Part of a small language model's weights: 2739 steps.
Each number is 500 + 50 x the weight over its row's rms, rounded and kept within 0 to 999. Layers, rows and columns count from 0. Numbers have three digits each. The size before them is the row's rms in percent of the matrix's.

# down: layer 5 MLP down (transposed), 576x224, rms 0.116, rows 13-47, columns 56-111
# gate: layer 5 MLP gate, 576x224, rms 0.0794, rows 14-48, columns 56-111
# up: layer 5 MLP up, 576x224, rms 0.0814, rows 14-48, columns 56-111
down13 107:507450446484550461487445534523625498518474562534456484448502525431566483409532477488493497543563481489495552580422511557519476480479537462460587604479550490554593571460
gate14 114:481570487503452434396563464472487385484549433469509535510497381452400541510604557486585444517474500527431556475475476536528535454553547431511535431554457540528513537601
up14 106:449501565482525429466507549481528474482483517433387534571474500453392574354610543464553515440493448437359550456491505546455548418507527421504468549498513488572477506558
down14 100:479503468487546509573507562515526431514497464489499445602457534491562540528549475533376424461457556498454468484615515489632430530493589536499538609443510543494465532471
gate15 104:468448472486460531479558468548494450532497579498415480514486484507546458495554518460526535550506557516564530512511559562512502419472514440455447475425457503473529623540
up15 102:518462427532487443587482449446421540423456470541504611493543515412496531487545500471506546567509434429490490446632505647433455599497443525431592569483469546503521406507
down15 103:500468508543495507515487503424456522464633430530502454543574459479518489500511515487509559570470515474392418570489466588514485595514550449472416572472521478458523560457
gate16 099:544532460474531474566430496570482421555466520540527601546544485453495581615512497456484543535455487465512562454549509530508476484498443513497421486511446471515432457464
up16 102:447526524487411510579590475479468469466578522529530469542419473473496506520490570607508445472528498472494450500451499555465461492499483528461685494481546515401550508427
down16 093:481498481549580494500509455530484482516481538454470470496445493525442425485430495534465419551419476477461585475472530473446452508465563505485500477574466435571524539537
gate17 096:528536506554516436572607395543450427505489575495557472406508522553436463504534521513568507601518491499560450550375499457521478478444449431497409560507500495604489525526
up17 095:497466584532461545449579530479478474499522508498502538395384477513524505470509470422508520527388551449479625462491525504596520483499594438553535460511580537441540541533
down17 101:460509464521519496467538434546492488462446500567541446542493443431503472498592581543458574489456498510473544442404495560523501473564584498564500484460515484582490491408
gate18 100:512435574495505495540516464540588492434539436495514477503456590523464457374477495444430495601411508559555553502529531592437538548506451442474505503489486519541499522488
up18 099:576483569508507561575536498457470501438510485613474534441401554501456412542494429480528547519571554493561495405534525486501529614475536481452520521489506531480460476567
down18 103:517446445525452486560438471456522368483566445489473502462465470511452510526513410468497566521556553490483550526448570568522436476512452456347496514508510442460440349384
gate19 103:544528578487437534474500532513528459492408474477535488486457506452553512388554525485459503555582557487577533502474483587460401457421547550443499519516567496512491440487
up19 097:508565551500541475478521488548560507550553533488449524577478518495412554476500377458554468497467430459474425462448538536499507495426532511442449443567434487470510602473
down19 102:526492505559494572523548490493379467363450493513525488514467434464537490500441521469364573459504515470450517441442397514484420471482577583420503532530623540466525480440
gate20 100:605451387561461488518458508513570476501559576472495522507503504553502478548488545430542569467565503433529488454457510520531447493481479491488489480608434530495555531478
up20 097:436477461514558552383573455463501482561419444510423562573528471574546480476539486546560484548450515530570424497568526547503476523547511432471594539579487470527534501446
down20 096:580453451513456592554515467464437471541508454455448492502510500547471552460543519477408562499513562585453525548498546478463506491473487500428475517549575478501463541468
gate21 096:433349476469515524496512527489534500488539478563586564539485495469553531508435520458492416480599500483545577412450415569592589437424590513444580502531512554436519572512
up21 097:552531382488578495439466471559580454574564491514531467457545440480505507468513404378505435444562523561419560509479498607506502502438483439450482465518492458509535572626
down21 099:561497577491517487538533487439527489466443434551443554566522564456571500492428549553460454501428502546514443502516517480487485486438586513490520437612638508508487521503
gate22 099:532551542589602428471543455480418442512447501487535456489428507469481508494485516501529496563500473470460589393479571452548515513445569569498491517552573513484572569507
up22 096:526390587468435494501513541550511480486411522544523545414504488465494522462450548535463545562489475421382454450518441467470472440480451512522560483456564488454473497521
down22 099:502486529533501524539458536505527561593463459479471523525548468588506421479455479479515475510524505533549561408567565458473489580556481588489507500566632445500450504441
gate23 098:497413515544572476551488491468493408488567554460454480419486564513494602408572522551542483566596506492540376489541511494482478556489500586534496440494580459597528517550
up23 096:481468578395577483495543512464413505465476478534485490539519511452450477555483506462504387478574485549498494434556545456481470536467470578528486518547545461516434485513
down23 097:562548486572525478487527496426469478594404368497542540534432454483437535487404556453431551511484491541487544427533576501534583488493499435477518532452468527566524534423
gate24 095:524558498526477513531479454456463479514466496483456501512509523539619459502523486570481438502493530454467539561534539496495431500606493527460530537525474553514545516505
up24 095:440435549509660542423508525554440647590454511537562452462493498426516516462481621432453431500494528583535527507528514512509529490471470572472503534413548513414426474442
down24 095:555524461599406444462526438502426501547536524476632452523374395480516519507477508498466536472497537449555510501494515420539425544443498498454572458493465501470503532484
gate25 095:602517491501537529574515514428473440522506540563464485446459474489407583432556439514434526492464495436502471474494495592561487481451496526545417494470519562433412482534
up25 096:485507532461563516495637497479493543480433452550618547444430437448585508485544575483557512460575453568410477542562559490462543450514511558518468537470400366438542453518
down25 098:572490461525478450466475486506478498465463493469567525404519476481530615480424585460498473460491565453469515533489488550483467486527511502471488472505486515506544453555
gate26 114:508454509606549462498492503480591520455546490457487537507479474445483504495458448453581487486562581425555564520585530613516465486468412469507504455386437484499509464532
up26 110:503498483440587529518528584520549447492466489520531427452485493433474511522491555371522492506389473542404561522570464523586462526556563455462477410454447402450511475542
down26 103:486423498457577402490421409544485535525548474455595455424532534504463502522464501513496507464518511525449534583495537485560484537466486446487485481533597449521478563520
gate27 101:458484499333497484509555428451467543593413547558545525449457501499535516501431635511485531510475528426474469539471461534435474516410531476465573498631623524461468438433
up27 100:498485578607474495476506479534466502525544467404439528529542535501503430593524518458410473445437510510534461483574519510569622524551448519597351512381476425542470449455
down27 103:454478548382564493467518517468504470529467492458544495496459467486553534451424578466530541479499440452445489466501451542505461477427468471386549518572633464469478514509
gate28 093:561524532455551457476565513471506583484504521570468550422570458403440472439563536464477450475532540622543451548394510570416557498504496528459501478528481579454507502529
up28 090:474423513508551547569500506452438597452468455546552439500600477488492503541478452519445558454518486575496483568502501556388482515561652572486506513548554428488520526485
down28 093:473514506406493520539517505502588525540515483533352525519502501536452508491450543494491508540493354534475496501449474472497536421559530504544572493476484537443528405492
gate29 101:457511451496481476528498459511511613560514608530461460445401525427425465533451450482487531470441534576477588511533565410514564538447476461432451475627454484441491455486
up29 106:440554492581500422479506443475570510530510464510487482439526548464555564556426486455460448499514547560577480449414502429488488629445384501610494443390500456376497472508
down29 102:460537563542539448440505511405435382551431491558462452558518487523531498486482509500548517485511627543522490468527465453567546590468504527608443509497556505469523477547
gate30 088:507507520446588585468567578450436492525608501514478554461455431407458477464574483554494488515532555463539441554555467505532495410444506485481535529555457517479456532507
up30 096:542523543511462556506511512514497513503544502587501477507465521461567562495510507483590510510530585490543501594555473577388586495503472438545405451544564414428584469582
down30 097:520502499456441476455446463453466557536440440565489503556503519496515479548467408553452442439520498583437549429531461499491438461485479469466493540497514524581393447430
gate31 094:509492540430469497597528492453445480507503511513491583589545556528457447593474441520432474476457429463471482496458504486472600602535409440434565412479400348455489523531
up31 098:458576485521574482468447564467581508551445531568485432425472523462479530551554519475532574516592509504592608503385573405589469522592480478567599606475580474555499456501
down31 097:533540487519440528540554502547454492516484438457513530508480505455526526518508470452433450513533541407516529482523457464511530522532478530592533469461507447441491547425
gate32 097:466399515633471490498543510530395469522509532534583514448517561498487445513532400576476488581397428550524527487475505546508456528515383538421412529463563516514496477612
up32 098:538485467514487594541467473568559607521572507557534481436486440523486489492545427432501449452553505433474524423518614412533564521572590520510580505476486561521445477513
down32 105:505499561592503411550422528459434514464473509538420476463419468610585489518471433472522571555375575487447554509463588541450467451520500624487429490401491501550476542459
gate33 099:677562509512457437558536505438588476469468414426431513554546447498595464533516490504448544520406537526501456588502508550516412478563387534424445467491597518481570472440
up33 097:564507553502484569496505523448518569447496529515506620589508509575472504510524476510542449381392535497437507494524460459523503543512482528583550548492419487503566468431
down33 099:482535479488574561552555510436527499451465530600508477511560502492496422577469423522540459470519587499571522471525524482467463484545478535625440488445538476557530537485
gate34 100:520577536403518519499422477501505451610500491586423531461462589506536544497454423459478480542403480465518436543583441515439557443464514518609466447554493418509576613529
up34 098:533471380373533487544446540479459516581508444415488492470474482509439481466453534538487481591419432494440497446509426550527540517505464464446454395537509466387549537593
down34 104:420517545549548436488556523419564515432486543526529548528549408396580412464510532474579447437581615457513571589501555473552528494454482496444489560449508572507528392451
gate35 101:563549491430439515436541392470426486435522505502532471523439541505449470468477500504521445477430579569475589528543575494452543505521484489531506520580423445470545570505
up35 104:460414496453529486540466460461493442491541420540444490514408488547456470529574514504586533517432617411560530442466510456516518567551551531472623572515396563469516546409
down35 099:444492506581486465580575457464558462517429526536402448444534594456524527475536527455474425467561424389545545480470496544535443439521422533471644502542527405556486531505
gate36 102:364549451487469532457452440546552547507506541484392490415466603509492453553591488589440459461509588574608477511487489478524478505489410478579532502487491505549647585535
up36 090:489522525534430461539519463456447576518467495525519495477473446474463528578602517526489533435452504418431484428472513469444494470468416606596518510394505476493379401516
down36 101:586442547543575553515522531475506477556477456489446439450482620567501523380480504470520489469517474469519460471471588413460466426479504511533481550513610511522547502513
gate37 098:504532505432545459412432551581586517467469545556564433547553448590508499449424453483473503555433631498477453466499463442509490435531461470474534474424546416449563463531
up37 095:525521485574514483502536498571497502536476497469536495461527501575471446466408543476436451518494547448443528409472399544452495476555527501564625535396533455446416472573
down37 098:390489445458435478520553517569524441427576423501460481454561395452480502483477529504488471572544482524503497493537552464582440506479416507518396419420532462483513561562
gate38 090:530542477416512403601509485499436553488501475520470409470498491555529463537419530555467464471519537438579510414488582432450478477501472603530501519527494516475509494552
up38 090:434500386527471566535415568513519468474492512563486487588530520450513529481420495549477540458541433466538552514470424482448440551473454507487534541524470550468518437458
down38 088:425520594589564537502534511530454427553564427438464517443532453546438542584508552457514525498503514466556559483483467500471578525548400474415453494491540493617479499587
gate39 100:482563431492528482590572409518504464491492429507536510463566554520512456505493470480487499541491503538561516493479486501581555487558554448532554443574595467492442504482
up39 095:478487517472432494457457537508457543590490474487519527528508447498469570559390534574485386537428553567517434511547494512439539504572541493507402489481500443535589446522
down39 090:478526552560498510618514474486495480500581514515500472552474508474517530455626569541460546434484405470506510469436447493477473482497531540538501526557490516507497473523
gate40 112:550456414506575482512634408471530407471528433617496486527555548476509575509511485460521369544492489504610413524397575574527480510479510525446450499530410578471462432549
up40 112:543525443487553470527518393505554468396547518468531483534421573529437514527469547544576612519473491453463582532469575480480573557515550550590479485470493558456453561527
down40 110:498536570489513531529472432513478536426535466473419455435530493453577575500438459528469588490471386524405454438474546524529549471490604509536466440484418495556532562485
gate41 092:479461517505563542595505454439479515512500451436511615513511463497505444516509501589471470528494588454496540480500511437492416486513568506428531443454459476456500505504
up41 093:566500445534493507579512528616504477503432454554526385433579497462568529558627512442472430476552518579468473515477520535421510503467490420481587476636456496591452420498
down41 094:404505566455465445501422535518574499456505545477532439384520519473513493533471436451504463488412415567504434444487522535509531473569360551386519431576497499477597492529
gate42 100:527413489586472450524513541501468583494513511551559419462470534510540482471530609544583572495520509635365525536514522571542440541488440516443385396509431479461484490559
up42 103:503563515457464519552535517466569410484528530510523500519585493537544468495508527595587564486534489493419589596518456493576394508532578491430558474545427485545494473492
down42 091:486448504584487491576500511529510543439565495452563549538421480483413420462458449495512493527505476503504601526488574535480564464476455431523578542387475525497488531476
gate43 098:494502470407510496464437478431467375464486571440502497590496484429437449464548566485562500429425562532525489521480599529477474499411462542453501583500508530387555557529
up43 102:516543470516498526531415433533496612596515509391447504493480544553513657481501524421571534434449582523501513530502522497470423462595530500469560526562540406470551503511
down43 101:471570490533429505553470530462554456572469442400542546482420457512500479514555451502422481510454578521500448498495508491473464415559429516512501505604562522512433453608
gate44 102:533507488449424521481417490540508475515419567559562491566607420495524533584541505488519520457460589459452576507423521460464493494547500551461519429454474580491450488574
up44 103:462549605448470510551454479479479496501516525542461579515459437411445542546491477447603560447514460493381504516538497640527536550460508443448464480532495476536474427516
down44 099:480501431453576503418509522549465494448502498561479484503483520485569416438519543426463506410600508506535489493534430447626584404463522533477396476554617489441501492396
gate45 098:564504510489470441474468558500488464508637537510572524492396475481517529463566534474523583532522533407514474568554495527512523451440603554481509378544501523483493492550
up45 101:356482465462438504529508603509520416450528448612597553454487470558446583492467538523607503473542631505455519482589491519523484589509482549464486500522479562461515426568
down45 091:588519445526618451547519521460493469601487538460360511497496469489465503457510452615521485433460521517509591539542568485506597530555558447609449593471513581469452576481
gate46 090:493512505421539559454511499522463450461577492501452525431508444407426480503591465590477489513533471422459498510569438478465498515538554496553481542540584455561540443511
up46 101:577551429497467450488490495533491459547596542463499467416635447549430493461432473556491482501460477454510481385513519530490492611563535477505516531621509549506431528440
down46 099:524444427677491519488483550435524523489461507596500396498512497481563449481485477470441563499498587566471521411480546509530499484401475513528540534440393552454533521496
gate47 105:548427526512498496434501489609469556454565490487490482546492459434545467482502459477644522546534541561515488441491480385435417513533553532547517431565485481481499538426
up47 104:561563496404429547475429533474489484458426575422405463557490542556452421497488438546477521530487612515497522498488437478484476481462422432502468552495501501535483543522
down47 104:539546429391598372580492568435532480486485544439445477490535447479523500606570470560473628515458483467560563540512493591506582504481560472520481487495535511530444483483
gate48 090:422515482491528452434512517606594392421559543572406539569524599549486414431523510512514443467471500557432443432541461514567452502504436532402497503509471482523462524576
up48 096:531520525531518574533510464478413597572483552470556494416462468524499506514532471517516442568556523482489517509467447373431494532475478415510504428521578662455439564511